From a checkpoint of a small transformer trained on Wikipedia: 45.8M parameters, a variant of Muon for these matrices.
Each number is 128 + 32 x the weight over its row's rms, rounded and kept within 0 to 255. Layers, rows and columns count from 0. The size above them is the row's rms in percent of the matrix's.

# layer 2 attention query, 384x384, rms 0.0959, rows 90-107, columns 192-383
size [104 102  97 104 103 100 107  93  92  95  99 101  94  95 100  88  96 105]
[[159  94 130 130  73  76 157 127 181 151  98 154  73 106 118 134 128 142 131 145 145 117 134 114 108 133  84  97 137 126 125 125  77 160  56 102 156 113 101 165 129 160  88 127 142 143  98 110 153  62 190 131 152 101 145 144 104  80 139 126 169  97 162 162  75  93 189 134 133 119 173 107 121 147 138 113 150  99  38  90 140 152 156 149 149 126 165 143 125 138 151 158  97  98 186 140  81 127 157 120  97 114 164 164 134 140 128 111 121  88 212 148  86  81 167 100  93 154  91 132 163  90 110 116 136  79 163  81  83 106 149 152  84  44 162 151 176 172 117 110  76 144 142 173 144 111 167  57  93 116 109 116 161  96 126 127 105 134 151 124 146 146  70 156 103 155 117 118 139 126 154  80 116 132 139  92 101  62 179 104 116 107 106 104 171 140 121 188 189 169 136 125]
 [127 109 122 134  56 125  84 101 131 113 105 105 123 105 155  99 118 134 146 195 162 160  90 129  98 109  91 122 239 106 151  95 145  84 157 101 162  85 112 106 138 162 183 127 134 121 182 178 145 207 131  97 148 159 121 115 134 131 160  99 146  63 164 171  99 137  63 150 110  94 159  92  90 128 104 152 134 126 111 158 121  72 114 148 144 167  50 107 121  84 127 175 177  98  75 137 126 131  78  97 148 116  86 130 106 173 145 117 218  46 153 161 134 149 149 105 205  87 204 137  92 166 120 121 128  71 114 178  84 149 142 110 103 135 148 186 100 137  70 131 141  98 131 134 121 113  74  95 137 147 115 149  65 158 131  85  91 205 130 140 108 111 124 137 132  84 138 137  84  82  98 127 101 120 114 212 104 104 137  77 131 141 137  67 108 102 132 129 136 151 122  99]
 [145  98  96 126  84 125 145 106  97  98  73 128 148  95  50 160 173 169 112 129  91 102 136 117 108 104 129  71  84 129  84 163 104 143 148 107  87 119 112 101  94 130  81 101 134  63 123 155 149 103 142 118 139 169  76 152 101 169 123 140 109 195 136 137 129  91 125  61 116 141  90 142 118  53  29 110 166 177 161 100 126 157 156 134 122 156 124 150  73 104 140 146  82  99 112 114 129  97 100 136 107 105 108 133  90 103 143 171 141 117 141 124 140 192 173 114 175  76 134 118 103  47 116 122  71 181 119 132  83 108 100  96 104 176 127 128 160 173 147 142 183 130 159 148 162  85  99 119 170 108 119 103  49 132 131 178 103 125 146 100  89 174 102 153  87 109 166  84  95  95 117 126  96 121  90 118 131 116  66 131 148 108  98 150 122 134 159 119 140 156  79 169]
 [141 118  72  96 150 123 132  93 158 154 128 167 130  98 185 149 116 145 107 177 165 138 132 167 111 178 160 161 175 118 146 166  92  92 160 186 129 129 152 153 143 100 159 168 116 132 127  88 162 131 119 177 145  97 106 120 173 105 137 115 115 123  45 130 146 117 146 126 116 132 159 113  75  89 178 197 132  42 188 149  87 107 140 156 132 113 147 167 121 162 115 145 140  87 182 115 126 173 118 113 124 166 180 127 177 105  90 143 199 113 135  95 169 168 111 125 132 127  81 160 108 131 113 138 118 169 135 150 140 134 121 160 142 160 165 152 158 109 153 101  72 126 117 105 109  69 178  91 151 134 157 115 163 101 113 208 140 113 125 109 114  60 127 158 115 124 130  78 171 153  99 132 159 102 159 130 130 216 144  93 109 166 142 110 117 136 128 127 125 104 134 108]
 [ 91 107 138 141 119  67 102 110 106 131 122 132 110 127  99 114  80 152 133  74 200 114 108 131 119  10 130 104 139 105  84 154 130 134 126 146 107 135 140 132 181 147 168 159 131 131 173 152 116 176 162  86 153 124  53 138 109 172 171 134 117 180 216 115 124 133 150 169 103 138 107  80 103 131  69 164 155 148 138 120 137  89 130 131 118 164 139 105 133 151 141 113  85 169 156 147 109 111 131 111  80 175 130 117 119 131 158 127 107  74 188 125  75 210 149 133 103 149 120 127 144 152 112 138 152 147 174 118 150 116 147 115 182 153  87 157 137 141  71 120 124 165 141  94 134 146 112  92 102 113 166 135 168 134 101  88 129 144 168 134 109 121 107 183 100 195 128  94 166 161  88 107  97  89 138 168 135 165 145 145 148  98  50  74  71 123  54 100 126 108  95 119]
 [100 109 186  97 133 122 157 171 176 143 152 119 143  87  78 109  94 116 118 102 124 128 115 139 115 185 150 126 155  96  78 168 171 115 154 159 172 117 158  37 111 120 147 119  88  85 134 115 163  89 153 125  59 139 125 120  90  66 134 162 161 156 119 155  88 171 136 134  81 106 123 114  89 123 196 118 122 181 145 163 162 120 123 158 170 131 121 103 112 127 107  60 105 133 135 164 144 127 160 154 202 126 136 143 113 108  91 182 101 132 103 163 160 121  92 176 138  81 124 110  94 138 143 152  96 101 146  99  95 125 119 141 134 123  62  96 142 116 107 182 120 106 139 142 115 140 187 100 107 107 124 114 135 127 147 179 185 104 171 123  80 142 125 131  93 140 125 151 177 160 161 104 116 131 119 142  58 173 115 108 138 152  71  63 131 124 110  77 124  70 123 178]
 [137 119 107  68 135 133 113 166 113 141 118  89  93 166  99 115  55 147  90 146 128 114 125 103 158 132 128 136 113 133 129 124 138 154 145 162 135 101 184 141 169 153 142 154 124 128 105  96 130 128 147 148 132 181 154 123 149  85 114 122  95 112  94 125  32 133  86 124  97 149  84 189 117 146 123 213 127 132 114 129  94 118 140 145 102 114 166 147 211  68 108 156 140 130  91 109  82  91  84 146  93 126 157 155 163  87 136 136 142 152  80 208  75 142  85 108 114 151  94 193 114 158 155 156 153 135  57 178 119  87 184 128 132  89 102  79 131 115 114 126  90 134 120  99 148 105 108 130 197 132 134 102 123 169 120 139  87 132 141  27 165 147 144 159 206 193 165 112  79 111 101 129 154 107 127 187 123 173 164 102 104 114 100 176 168 138 101 204 148 150  93 104]
 [ 89 118 160 101  92 137  73 119 177 133 139 105 124 151 130 184 142  36  97 126 126 109 118 144  57 111  99 103 131 141 101 144 126 119 156 128 126 130 146  93 139 137 117 119 135  93 128 129 120 125 154  94 127 127  95 133 127 126  36 122  78 158  87 162 143 174 182 142 173 123 151 182 134 154 148 158 128 158 146 184 181  70 144  82  68  90 156 121  91 110 156 152  76 147 145 189 143 148 121  84 116 116 111 144 120 101 136 120 139  69 129 176 147 107 114  98 118 149 173 113 167 169 135 111  98  86 136 117 135 218 164 166 111 141 115 116 104 169 120 185 119 109 136 152 134  71 149 112 129  85 134 164 128 128 157 143 169  90 145 120 123 120  87 168  81 128 148 111 146 128 174 155 189 150 115 125 154  66 115 130  85 135  69  65 173 110 124 110 105 113 222  64]
 [200 101 110 128 101 199 173 113 114 101  73 110 119 124 136 137 154  77 144  79 109 101 127 154 170 111 188 124 223 103 134 142 149 126 124 154 162 128 112  74 128 111 122 125  92 118 165 105 107 109 144 139 200 119 102 141 154 137  84  98 122  83 101 103 161 104 125 112 184  39 173 105 120 141 162 154 107 158 177  99 132 105 100 124 124 108 163 119 116 131 137 159 143 148 135 120 140 116 132 161 117 113  88 183 138 140 120 151  69 190 162 135 186 110 185 122 159 139 124  92 104 148 137  90 127 134 135 144 122 144  97 140  97 170 142 107  85 120 133 110 137  72 176 159  71 106 111 126  64  64 153 181 176  99 184 132 108  91 133 102 136 138  74  94 125  99 172 135 191  91 159 172 139 152 160 141 167 123 129 122 138 169 154 126 124  90 168  98 146  69 159 145]
 [127 109 151 110 126 107 130 130 105 154 124  95 126 100 128 172 160 120 145 123 187 119 126  94 138 157 133 178 132 177  78 165 129 158 146 123 105 107 143 121 134 131 122  69  65 103 133 128 155  70 139 116 107 171 115 115 106 125 139 126 150 118 109 100  81 119 143 133 100 137 124 145 151 129  79 107 175 107  99 204 141 139 131  61 152  91  99 187 142 110  98 123 144 120 115 154 172 178 120 163 155  86  88 142 118 136 135 130 159  41 137 151  72 155  63 115  54  92 103 148  85 173 116 114  98 108  80 128 121 141 134 196 127 135 147 165 116 109 125 123  81 151 129 123 188 172  94 189 118 119 141 128 117 151 162  87 155  87  91 126 115 127  89 121  91 130 154 139 109 162  56 122 117 123  94  98 116 116  96 112 156 118 110 180 129  67 155 130 154 172 126 101]
 [111 112 138 195 124 126 128 174 128 130 121  83 164  38 138  95 112  96  72  80 116  99 149  92 142  98 170 159 109 109 110 143 116 137 129  96 154 136 113 122 104 126 101  96  96 120 113 164 159 134 131 144 141 134 142 109 112 176 133 108  81 161  95 148 134 170 118 150 168  93 176 111 131 156 181 144  62 184 141 191 159 117  95 107 192 160 107  23 112 154 139 116 123 133 101 157  80  92 131 139 143 183 121  83  64 139 146 162 146 144 124 136 161 159 102  93 189 143 115 150 137 126 139  44 118 135 130 132 132 163  95 101 119 147 144  82 114 171 160 141  99 109 164 104  44  95 150 139 156 112  99 106 107  97 104 109 179 150 166 196  93 171 100 105  70 120 147 146 166 128 171 153  96 116 123 163 141 147 115  96  60 140 100  94 153 123 187 112  98 102 122 116]
 [ 75 102  71 101 154 100 108 112 125 104 118 175 130  96 137 136 165  88 145  89 103 150 161  89 128 121 158 154 188  90 199 145 123 103 129 131 173 146  93  92  95 104 137  75 160 122 126 124 122 141  96 112 125 109  81 143 119 182 144 104 140 161 169 128 108 188  61 162 158 118 118 110 132 128 113 124 140 123 140 121 100  93 174 120 107 102 155 175 116 192 141  54 170 135  98 130 109 151 167  91 124 114 165 156 119  76 127  90 103 122 173 106 141 142 179 180 110 165 144 145 125  74 108 112  76 182 150  81  99 127  81 120  58 164 154 122 134  91  42  52 183 124 115 108 111 126  95 133 113 138 178 132 113  88 150  71 153 109 183  97 125  96 156 160 110  85 105 100 139 125 112  90 143 195 120 153 143 117 122 155 138 118 111 199 147 116 159 100 158  51 127  90]
 [125 121 119 148 112 121 101 120 119 118 162 143 180 152 124 129 108 100 127 123  98 102 132  86 113  46  97 121  92 122 152 166 124 128 133 131  93 154 112 145  43 163 127 179 163  91 153 182 143  73 158  94 104 120 138 104 127 154 136  45  86 193  54 116 131 144  99 136 107 125 110 100  79 174 122 116  88 155 127 168 104 132  86 133 121 100  99  93 102 161 118 120 104 129 125 129 115 100 133 122  97 130 200 111 115 126 113 147 126 169 160 143 110 117 198 197 117  86 109 114 112 118 139 146 132 190 105 112 158 116 168 170 125 110 171  76 153 126 108 101 190 101 126  78 159 147 184 158 196 120 121 128 194 103 141 140 114 178 163 135 117  73 112  82  86 142 123  66 127  99 131 118 121  55 129 159 132  18 106 138  99 121 103 128 109  83 117 136 117 146 147 133]
 [124 109 133 172 110 127 161 125 101 172  87 225 158 122 148 101 198 173 120 125 116  76 138  74 106 132 101  90 128 164 147 117 125 126 152 113 133 134 130  96 106 102  92 119 124 150 208 136 148  89 138 102 133  86  71 198 133 122 144 169  73 147 102 105 137 122 129  81 147  75 178 142 152 141 145 156 141 103 142 102 105 180 115 108 169 187  95 161 156 109 120  88  75 118  87  90 119  91 117 145 106 105  94 131 126  75  76 121 113 153 164 136  83 138 173 185 134 155 124 150 145  86 128 128 177 139  54 158 134 151  73 134 141 148 132 157  82  19 140 142 133 134 135 118 165 129 103 197 113 120 144 110 136 138 130  98 116 145 133 152 129  67 165 120 184  86 164 142 122 181 132 109 141 111 178 112 109 126 122 120  89  84  73  70 167 128 105  97  69 141  87  59]
 [134  99 103 122  76 162 134  98 117  95  99  21 132  91 138 105 153 144  97  62  72 173 122 154  68 112 119 152 111 120  70 137 108 133  60  74  59 215 123 180 106 139 146 150 110  90  87 109 169  92 176 130 152 119  99 115 174 150  91 102 168 173  88  87 160 169 134 108 142 160 133 120 142 161 110 152 105 130  88 155 139  99 152  78 106 157 149 116 106 165  77 117 167 132 184  71 120 108 110 132 103  63 108 109 153 118 157 132 150  98  93 124 151 156  91 124  84 122 155 106  99  92 101 106 107 162 134 136 134 127 131 126 148 164 156 121 128 200 134 130 152 130 155 129 142 143 157 109 168 206  93 150 113 140  87 139  91 130 126  72 114 192 199 113 136  91 169 198 109 109  82 125 160 141 122 146 137 166 188 119 196 142  73 108 101 157 183 125 139 120 176 127]
 [118 159  71 127 107 122 145  92 141 129 120 123 132 102 174 125 139 141 102 122 135  84 144 160 162 132  88 152 121 232 131 137  53  62 117 135  71 105 133  98 153 151 115 151  83 154 160  95 101  94 113 130 130  85  97 111 102 128 129 124 141 112 170 108 149 139 123 142  98 149  99 141 109 140 186 161  96  92 134 156 116 127 102 113 170 113 163 138 213 161 174  99 121 113 169 121 146 131 106 123 195  98 156 107 116 129 153 198 135 153  92 109 128 176 123  72 157 103 154 145 132 122 167 119 102 179  99 100  70 167 102 133 107 124 120 121 144 150 151  90  89  75  89 180 128 116 143  89 107 131 109 190 137  92 178  77 164 172 126 101 106 123 156 104 148 156 116 169 168 197 139 174 175  90  59 157 116 212  97 160 145 123 161 112 142 165 141 147 115  91 102 170]
 [112 164  66 105 180 139 189  83  67 141 138 182  97 152 105 162 164 101 138 135 136 127 151 112 181 135 115 110 114 142  86 131  45 150  68 153 101 140 128 161 121 128 126 153  56 114 158 124 131  72 134 130  42 169  65 111  90  97 171 164 130  93 110 123 219 134 149 119 106 117 115 109 116  93 145 104  77 119  85 115 131 146 103 138 149 108 206 158 106  94 182 116 134 153  93 137 116 173 136 113 155 140 199 111 165 114  97 127 107  95 133 120 101 167  78 126 152 144 164 127 124  91 141 173 146  99 179 157 174 119 208 166 202  86 124 133 220 101 149 153 153  85  70 147 122 155 134 115 145  83 117 154  87 204 103 128 174 127  89  86 138  90 119 144 161 156 120 196 125 152 161 162 113 113 126 153 130 124  88 177 177 138 122 165 176 146 141 139 130 187 109 100]
 [172 117 124 102  92 111 106  98 133 144  55 110 160 134 126 131 153 149 171  64  92 105 138  84 100 119 135 150 115 117 122 195 121 180  91 110 144 129 106 136 136 129 132 136 166 120 134 143 100 161 143 166 109 126 118 113 106 107  57 104 152 153 179 121 141 174 162 100 200 175 136 163 140 141  89 158 151 133  79 190 102 116  95 132  98 136 121 153 127 132 165 135 107  49 164 129 131 161  94  83 124 140 133 117  80 110 114 159 158 139 117 149  99 140  95 134 151  71 136 128  72 140 112  97 133 168 150 140 155 119  92 123 130 130 160 115 113  84 145 100 153 121  94 148 144 100 107 168 121 113  89 148 128  89 118 102 127  84 115  94 135 188 154 145 127 112 156 168 186 123 151  78 158 160 102 165 128 160 135 107 117 139 104 131 212  85 131 152  46  85 134 105]]
# layer 2 attention key, 384x384, rms 0.0954, rows 90-107, columns 192-383
size [ 96 103  99 104 102  99  84  90  88  83  93 101  89  98  92  89 102  93]
[[130 108 115 130 124 106  85 154  83 146  89 118  67 110 145 137 155  49 150 172  92 167 158 153 162 116 118  90  91 136  60 116 177  81 174 158 147 141 100 133  96 143 114 147 167 112 117 104 103 121 159 167  95 139 159 133 135  60 120 173 141 118 102 111 100 136  86 131 134 103 177 111 110 179 118 112 167 129 165 115 151 122  92 130 114 171 105 186 122 164 141  72 149 118 108 124 131 140 111 186 146 204 159  92 104  84 189 144 124  76 170  96 120 113 166 214 103 139 130 129 125 100  89 128 114 139  92 140 119 138 134 113 131 104  68 160 140 123 118  69 124  73  96 146  86 143 153 116 181  84 143 182  68 131 151 159 124 105 121 103 120 127 108 150 102 103 165 161 134 109 160 142 104 139 109 126 164  64 101 161 119 117 107  92 115 147 118 108 201 110 115 128]
 [109 123 151 177 103 113 120 143 118 147  95 133 200 169 151 109 124 154 109 204 187 143 149 211 139 170 146 115 108 184 138 123 150 161 105 109 120 135 180 140 134 135 135  65 116 101 105 121 116  91 154 120 125 136 149 113 193  83  95 104  94 126  70 109 116 107 155 130 135 167 154 145 121 166 168 135 143 105 181 130 121 185 148 108 147  90  62  81 203 170  97 107 105 134 143  83 103 134 100 103 124 113 138  61 130 118 116 107 151 130 172  98 161 165 114  97 163 121 190 189 159 163 187 150  79 137 154 161 136 114 107 116 111 133 109 132 175 111 157  51 111 123 136 178 118 120 145 121 112 128  87 143 119 124 125 145 129 173 111 110  92 134 141 144 118 138 112 138 121 130  79 119 170 150 160 124  94 127 114 176 110 103 160  77 119  89 150 216  79  54 128  98]
 [113 140 183 149  93 134  75  96 137 124 151 132 188 145 116 110 124  47 131 112 120 144 134 166  88 153 122 100 147 170 111 143 109 193 193 163 145 146  67 157 187 180  96 162 126 157 150  72 145  87 108 140 168 175 107 161 125 133  86 159 122  99 144 116 152 123 191 152 126 160 179 144 145  78 171 102 142 148 105 142 131 150 103  79 105 134 152 107 122 145 165  96  85 122 110 124 178 144 189 152 151 131 114 162 138 149 159 116  87 105 125 153 104 144 102 107 132 108 131 158 150  87 125 129 127 115 116 212 147 113  89 156 121 154 198  55  86 115  49 154  77 122 184 109 161 123 136 153 128 166 127 141 116 151 149 126 108  81 147  76 119 146  74  95 109 158 125 134 130 149 194 126 170 114 156 155  92  77 105 139  80 124 144 119  60  96 122 117 119 105 129 153]
 [127 131 141 118 121 117 149 132  84 158 104 144 137  89 130 143 117 179 162 140 119 105 139 120 210 181 123 155 115 112 154  71 122 155 111 130  60 125 116 157 186 118 136 147 126 119 135 153 117 127  86 121 140 191 146 120 122  72 122 105 180  62 117 184 124 189 158 150 106 164 175 120 121  87  94 107 128 143 167 115 137 117 117 123 119 116 152 144 173 104 143 176 141 154 138 118 133 163 191 154 156 116 176  94 129 109 147 158 136 211 107 134  97 117 148 125 103  72 149  67 116 168 113 128  69 181 119 122 121 119 117 197 126 182 149  91 118 143 100 131 111 170 136 137 133 192 158 167 163 136 157 132 127 155 101 126 135 159  88  88 104 159 111 128 114 100 126 117 154 103 121 115 185 135 105 146  76 159 146 109 113 144  96 121 174 166  76 145  69 154  95 101]
 [111 134  90 170 153 131 114 173  71 106 148 164 103 177 171 123 158 195 122  99  83  37 135 110  96 106 173 117 119 131 149  99  81 113  76 115  79 108 159 103 158 145  59  79 154 108 124 100 129 131 149  82 125 111 145 126 129 123 134 107 169 156 157 130 182  76 115  63 164 136 111 167 137  96 137 111 138 137  98 101 139 196 118  67 134 179 160 124 129 159 138  58 184 158 103 104 108  75  94 142 125 141  22 155 142 100 127 191  98 189  83 114 126 162 164 131  98 172 162 179 131 174 170 131 195 123 198 149 160 138  86  84 132 108 124 120 146 168 129 110 190  90  85 133 157 174 118  97 139  86 124 146  56 134 116 148 152 165 134 137 160 135 141 123 128 150 135 164 139  77 140 121  93  91 116 130 145  93 139 190 172  99 112 117 102  69 153 118 172 110 138 129]
 [159 160  99 153  87  90 115 107 106 137 158 139 153 131 128 152 127  58  57 146 162 120  95 135 129 155  66 113 127 147 142  96 120 135 118 100 142 109 150 111 178 137 197  91  97  97  96  82 104 148 125 200 123 123 162 114  69 104 106 134 100 126 167 158  66 125 129 130 108 118 137 101 122 106 179  17 129 153 104 105 170 166 172 125  84  88 114 235 148 130 150 167 131  86 123  81 157  38  73 151  82 120 141 137 151 184 151 164  93 125 173  54 106 134 125 164 134 138 178 192 114 153 123 144 105 170 108 122  94 144 130  89 156 157  95 121 100  71 124 136  89 137 117 146 140 155  84 162 105 113 128 115 125 116  91 113 112 156 145 116 104 152 108 117 123 153  99 134 175  95 125 124 200 182  98 195 125  64 130  99 179 190 124 121 118 159 148 133 142 115 125 132]
 [112 149 143 106 176  94 167 106  67  56 144  91  98 108 119 136 161 168 120  99 155 113 157 182  91  92 154 145 192  68 149 121 137 177  90 152  94 149  99 142  80 103 146 132 131 164  89 134 159 125  99 114 134  74 157 134 110 127 146 152  96 137 147 147 101  97 125 134 159 128 126 112 155 120 104  93 101 154 101 122 162 165 130 172 172  71  97 163 155 113 172 100 200  66 215 120 156 109 116 163 141 142 153  91  88 144 105 131 110 148 216 145 123  86  98 198 131 122 117  97 119 134 125  84 116 127  93 124 159 153 129 118  58 117 124 130 126  80  86 140 163 180 165 151 194 139 130 136  74 121 117 125 161 155  97  73 150 136 122 146 109 138 100 100 120 101 116 116 145 100 114 108 152 113 172 150 135 121 139 164 183 116 154 115 121 123 100 113 121  46 122  92]
 [106 100 163 128  88  80 155 119 111 144 109 136 142 105  72 139 119  87 139 118  87 169  81 108 188 152 173 156 136  93  62 168 124  84 113 117 156 104  79 116 139 137  87 144 110 115  64 121 102 137 188 111  81 128 103 107 138  93 126 118 119 115 149 107 169 122 165 160 143 152  88  89  96 125 108 114 154 131  90 155 120 125 134  97 131 148 140 120 169 152  97  72  93 202 150 150 160 144 161 130 132 122 126 149 167  82  94 192  65 188 134  93 173 153  78 167 135 127 113 145  89 114  99 166 158 145 127  52 128 180  55  79 181 109  75  60 150 122  83 103 116  96 123 102 102  70 140 115 159 147 141 121 126 143 154 176 124 114 166 136 141 123 153 108 124 128  91 153  95 148 167  98 120 138 121 107  69 129 115 108 117 166 174  91 189 156  75 132 148 193 173 102]
 [113 170 130 167 161 118 103 102  81 106 150 184 114 150 163 102 123  78 114 108  67 120 122 143  81  65 153 194  96 151  96 158 141  95 157 180 119  98 138 115 106 140 124 122 162 141 166 154 147  99 120 128 153 119  70  96 119 207 109 111 104 127  76 179 123 214 163 107 103 139 123 119 127 126 133 111 121 155 104 179 133 126  97 143 134 151  95 177 128 162 196 139 130 194  96  76  94 111 111 135 164  93 144 136 151 164 165 118  53  92 134  77 137 145 177 156 130 101 171 210 155 133 107 147 175 140 108 136 104 150 149  91 143 144 155 126  95 145 150 125  92  87 117 138 193 151  93 117 159  84 152  97 122 154 180 143 142 140 134 148 155 105 195 133 128 144 127 137 135 187 140 137 138  65 116 163 127 101 105 138 166  98 167  48 161  92 101 147 161 121 142  72]
 [126 157 189 146 131 155  87 137 171 146  81 162 149 152 154 169 152 144 102 171 119 115 107  87 132 193 156 118 155 138 207 128 101 104 143 122  92 184  96 126 119 135 129 124 148 157 173 138 114 121 136 114 109  90 110 183  77 109 163 118 104 140  84 129 147 132 132 143 149 194  71 126 106 117 108 137  95 158 164 173 112  69 137 160 122 195 100 139 117 198 159 132 120 120 197  78 115 194 154 141  90 140 176 164 162 141 155 147  96 129  99 100 162 125 144 105 144  96  86 193 163 117 103 124 134 142 108 159  67 199 158 103 172 114 157 103 112 129 130 131 207 164 134 108 162 125 111 100 139 173 123 171 127 130  95 106 117 121 102 124  83  86 166 122 175  86 145 127 132  57 118 137 159 150 137 139 153 121 176 100 112 148 151 158 111 141 117  93 154 209  84 155]
 [ 98 143 130  92 164 150 171 161 116  95  82 201 135 165 140 139 110 112 135  58 156 118  92  88 151 165 140 106 109 143  69 129  72 130 164 106 132 116 130 115 144 156 175 197 153 117 103 151  77 144 150 135 125 119 151  84 197 107 111 110 160  52  90 171 146 136 158 122 180 173 113 164 149 147 121 210 124 122 137 106 129  84 118 134 155 110 162 106 163  90 153 100  73 157 100 131 119 114 119 102 119 155 102 150 157 164 122 157 171 109 136 100 107 167 125 145 139 125 148 110  94  85 123 127 181 106 193 102  77  89 170  64 124 121 110 180 103 171 123 112  73 147 111 101 130 140 181  92 101 159 173 120 176 144 145 154 208 105 134 133 118 101 176 136 129 123 123 147 143 168 135 197 161  63 133 116 124 126 139 117 161 169 123 115  68 163 112 120 138  63  87 129]
 [ 76 132 164 179 134 166 106 113 118 167 170 137 155 193 164 125 154 177 172 162 157  92  99  67 152 108 111 191 157 114  72 115  78 100 117  93 134 125 135 129 134 121  93  92 154 140 169 188 133 115 127  82 100  69 128 180 140 102 150  45 107 134  69 115 172 115 102 121 104 128 114 136 118 111 126 139 175 157 187 160 123 166 111  83 183 172 116  40  89 132 155 130 160 151 133 131 127 131 113 101 174 154 195 112 182 156 108 119 166 149 159  90 109 135 121 149  71 133 130 162 130  94 130 169 150 151 144 126 123  88 102 119 152 150 109 115 136  91 113 156 151  93 151  93 113 130 140 140 141 133  55 108 153 155 129 184 189 136 113 148 159 119 121 141 125 149 117 150 143 128 162  96 146 155 128  71 120 133 118  87 115 126 126 125 146 144 148 148  94 164 124 146]
 [108 126 181 134 145 155 207 146  89 192 152 130 105  90 109 100  59  69  94 117 170 123 128 123 128 135 119 134 213 164 161  91 164 103 134  88 156 170 178 141 112  91 114  68 125  85  90 115 158  71  96 111 166 112 123 138 133 149 106 148 140 112 101 182 193 214 150 113 102  64 151  99 129 166 140 141  98 143 105 126  39 167 156 143 116 130 118 106  95 120 163 205 117 158 139  90 142 121 102 107 101 202  99 159 208 141 136 158 108  65 101  69 136 126  97 124  88  95 156 145 102 137 124 135  90 118  98 105 102 135 103 161 111  98 111  98 138 176 124 111 132 120 124  95  82 133 173 130 103 129 150 138 104 125  97 173 136 132 164 111 145 131 171 184 116  61  90  74 120  69 108 158 117 196 101 157 135 135 122  78 150 165 131  65 128 125  66  95 121 108 128  90]
 [115  94  73 179 135  69 165 121  44 126 187 129 142 166 118  89 121  93 139 132 139 126 104  82 157 129 152 137 107 153 149 104 139  58 118  20  96 120 166 114 147 100 153 151 117  96 125 169 108 156 137 116 160 136 146 116 108  88 185 102  77 157  80 119 122 188 118 138 152 103 129 186 169 122 105 168 132 119 127 120 160 115 128 178 178 113 136  83 125 177  26 108 123 114 176 158  85 113  93 122 140 130 140 122 147 123  94 140 225 112 153 125 125 162 121 171 149 138 119  98 107 163  94 172 156 152 106 129  85 147 108 155 100 148 132 144  92  92 120 161  88 116 133 123 139 158 132 104 125 168 113 153  55  71  67 177 147 171 189 132 112 134 156 168 129 108 149  72 121 134 136 162 141 197 137 114 125 119 117 101 114  86 110 122 111 120  77 143 123  88 133 143]
 [196 180 130  92 211 111 186 109 160  55  99 143 120 135 179 179 137 149 113 190 166 148 168 137 143 138 123 149 132  98 173 124  95  82 116 149 144 137 133 125 157  91 159 164 165  86 102 172 156 133 207 139 155 104 187 113 100 141  99 129 160  67 112 180 155  90  84 130 121 141 129 202  87 183 106  91 138 156 156 147 141 102 113 121 123 122 190 197 159 133 171 168 143 102 142 161 131 159 106 129 127  78 121 141  84 122  84  94 151  92 115 109 130 105  97 124 121  97  81 108 110  97  98  75 149 163 143 105 124 131 149  91 124  63 164 193 106 152 148 191 152 126 176  89 126  83 157 138 116 104 116 119 131 149 138 144 135  81 126 121 185 130 140 141 151 108 165 108 136  78  62 133 103 131 182 150 112 198 167 100 177 135 126 124 132 178 150 127 117 182 178 128]
 [ 91 114 112 136 144  77 108 109 141 137 193 162  92 159 102 153 132 104 128 180 129  41 193 113 132 133 146 104 134 150 204 109  83 139 163 141 118  85 162 146  94 142 131  51 159 112 152  92 179 164 153  69  79 113 107 169 157 199 125 172 109 118 204 123 185 124 124 119 175  54 122 124  52 158 117 152 129 102  94 112 178  98 166  81 118 147 155 112 115 120 101  85  68 107 173 134 141 199  92  94  87  98 144 184 159 104 166 134 166 133 126 169 124 113 135 117 148  97 149 152 150 112 118 113  88 136  74 136 135 160  93 149 124  68 138  94 148 140 145 105 131  94 151  85 149 102 171 115 128 113 191 142 116 151 115 152 173 126  90 105 157 103 195 102  88 146 156 110 161 116 131 172 111 129 135  88 117 151 106 123 148 137 149 126  83 145 142 186 132  77 110 117]
 [166  84 154 145 139 207 112 107 129 106 143 104  85 140 137  92 167  84 104 153 124 123 124 122 125 156 159 186 107 173 151  97 148 139 138 113  83 114 148 111 135 134  89 146 137 143 143 119 142 149 112 148  99 142 147 155 125 152 145 115  95 130 211 152 117 140 108 132 116 150 128 166 119 178 122 114 122 126 187  81 128 133 156 189 194  91 147 114 158 130 128  99 106 136 137 148 128  85 200 142 124 110 142 136 125 171 113 174 136  98  85  92 111 117  93  96 121 128 142  67 143 119 115  89  46 172  87 146 111 144 101 155 182 113 140 119 137  97  70 130 152  76 114 117  68  98 115 119 171 108 100 169 119 123  84 140 184 126 168 171 127 138 219 181  97  81  91 131 218 111 114 107 111 135 164 172 149  68 184 167 131 153 170  77 210  70 126 122 130 129  96 151]
 [145 128 213 109 145 135 109 109 107 126 100 131 108 107  77 171  97 228 141 112 135 185 116 176 158 145 149 117 153 147 183 116  89 147 120 135  69  94 205 107 198  72 199 131 105 135 127 150 147 105 104 145  90 122 161 127 184 128 151 110 166  99 201 138  96 119 107 178 127 120 146 143 140 180 148 188 142 160 108 153 154 114 137 130 169 113 154 121 124  84 118 122 159 138 147 145 130 106  97 150 178  95 133 118 141 113  99 108 144 129 177 178 110 114 101 136 120 166 141 155 129  92  98 112 118 133  76 134 105  83 207 162  98 125  98  84 151 159  84 139 136 120 123 120  62 155 149 149 190  93 138 143  96 138  81  94  79 145 108  84 123 125 153 111 126 138 167 144 191 176 101 114 106 132 147 149 105 151 158  36 136 129 158 118 171 160 173 189  89 120 137 151]]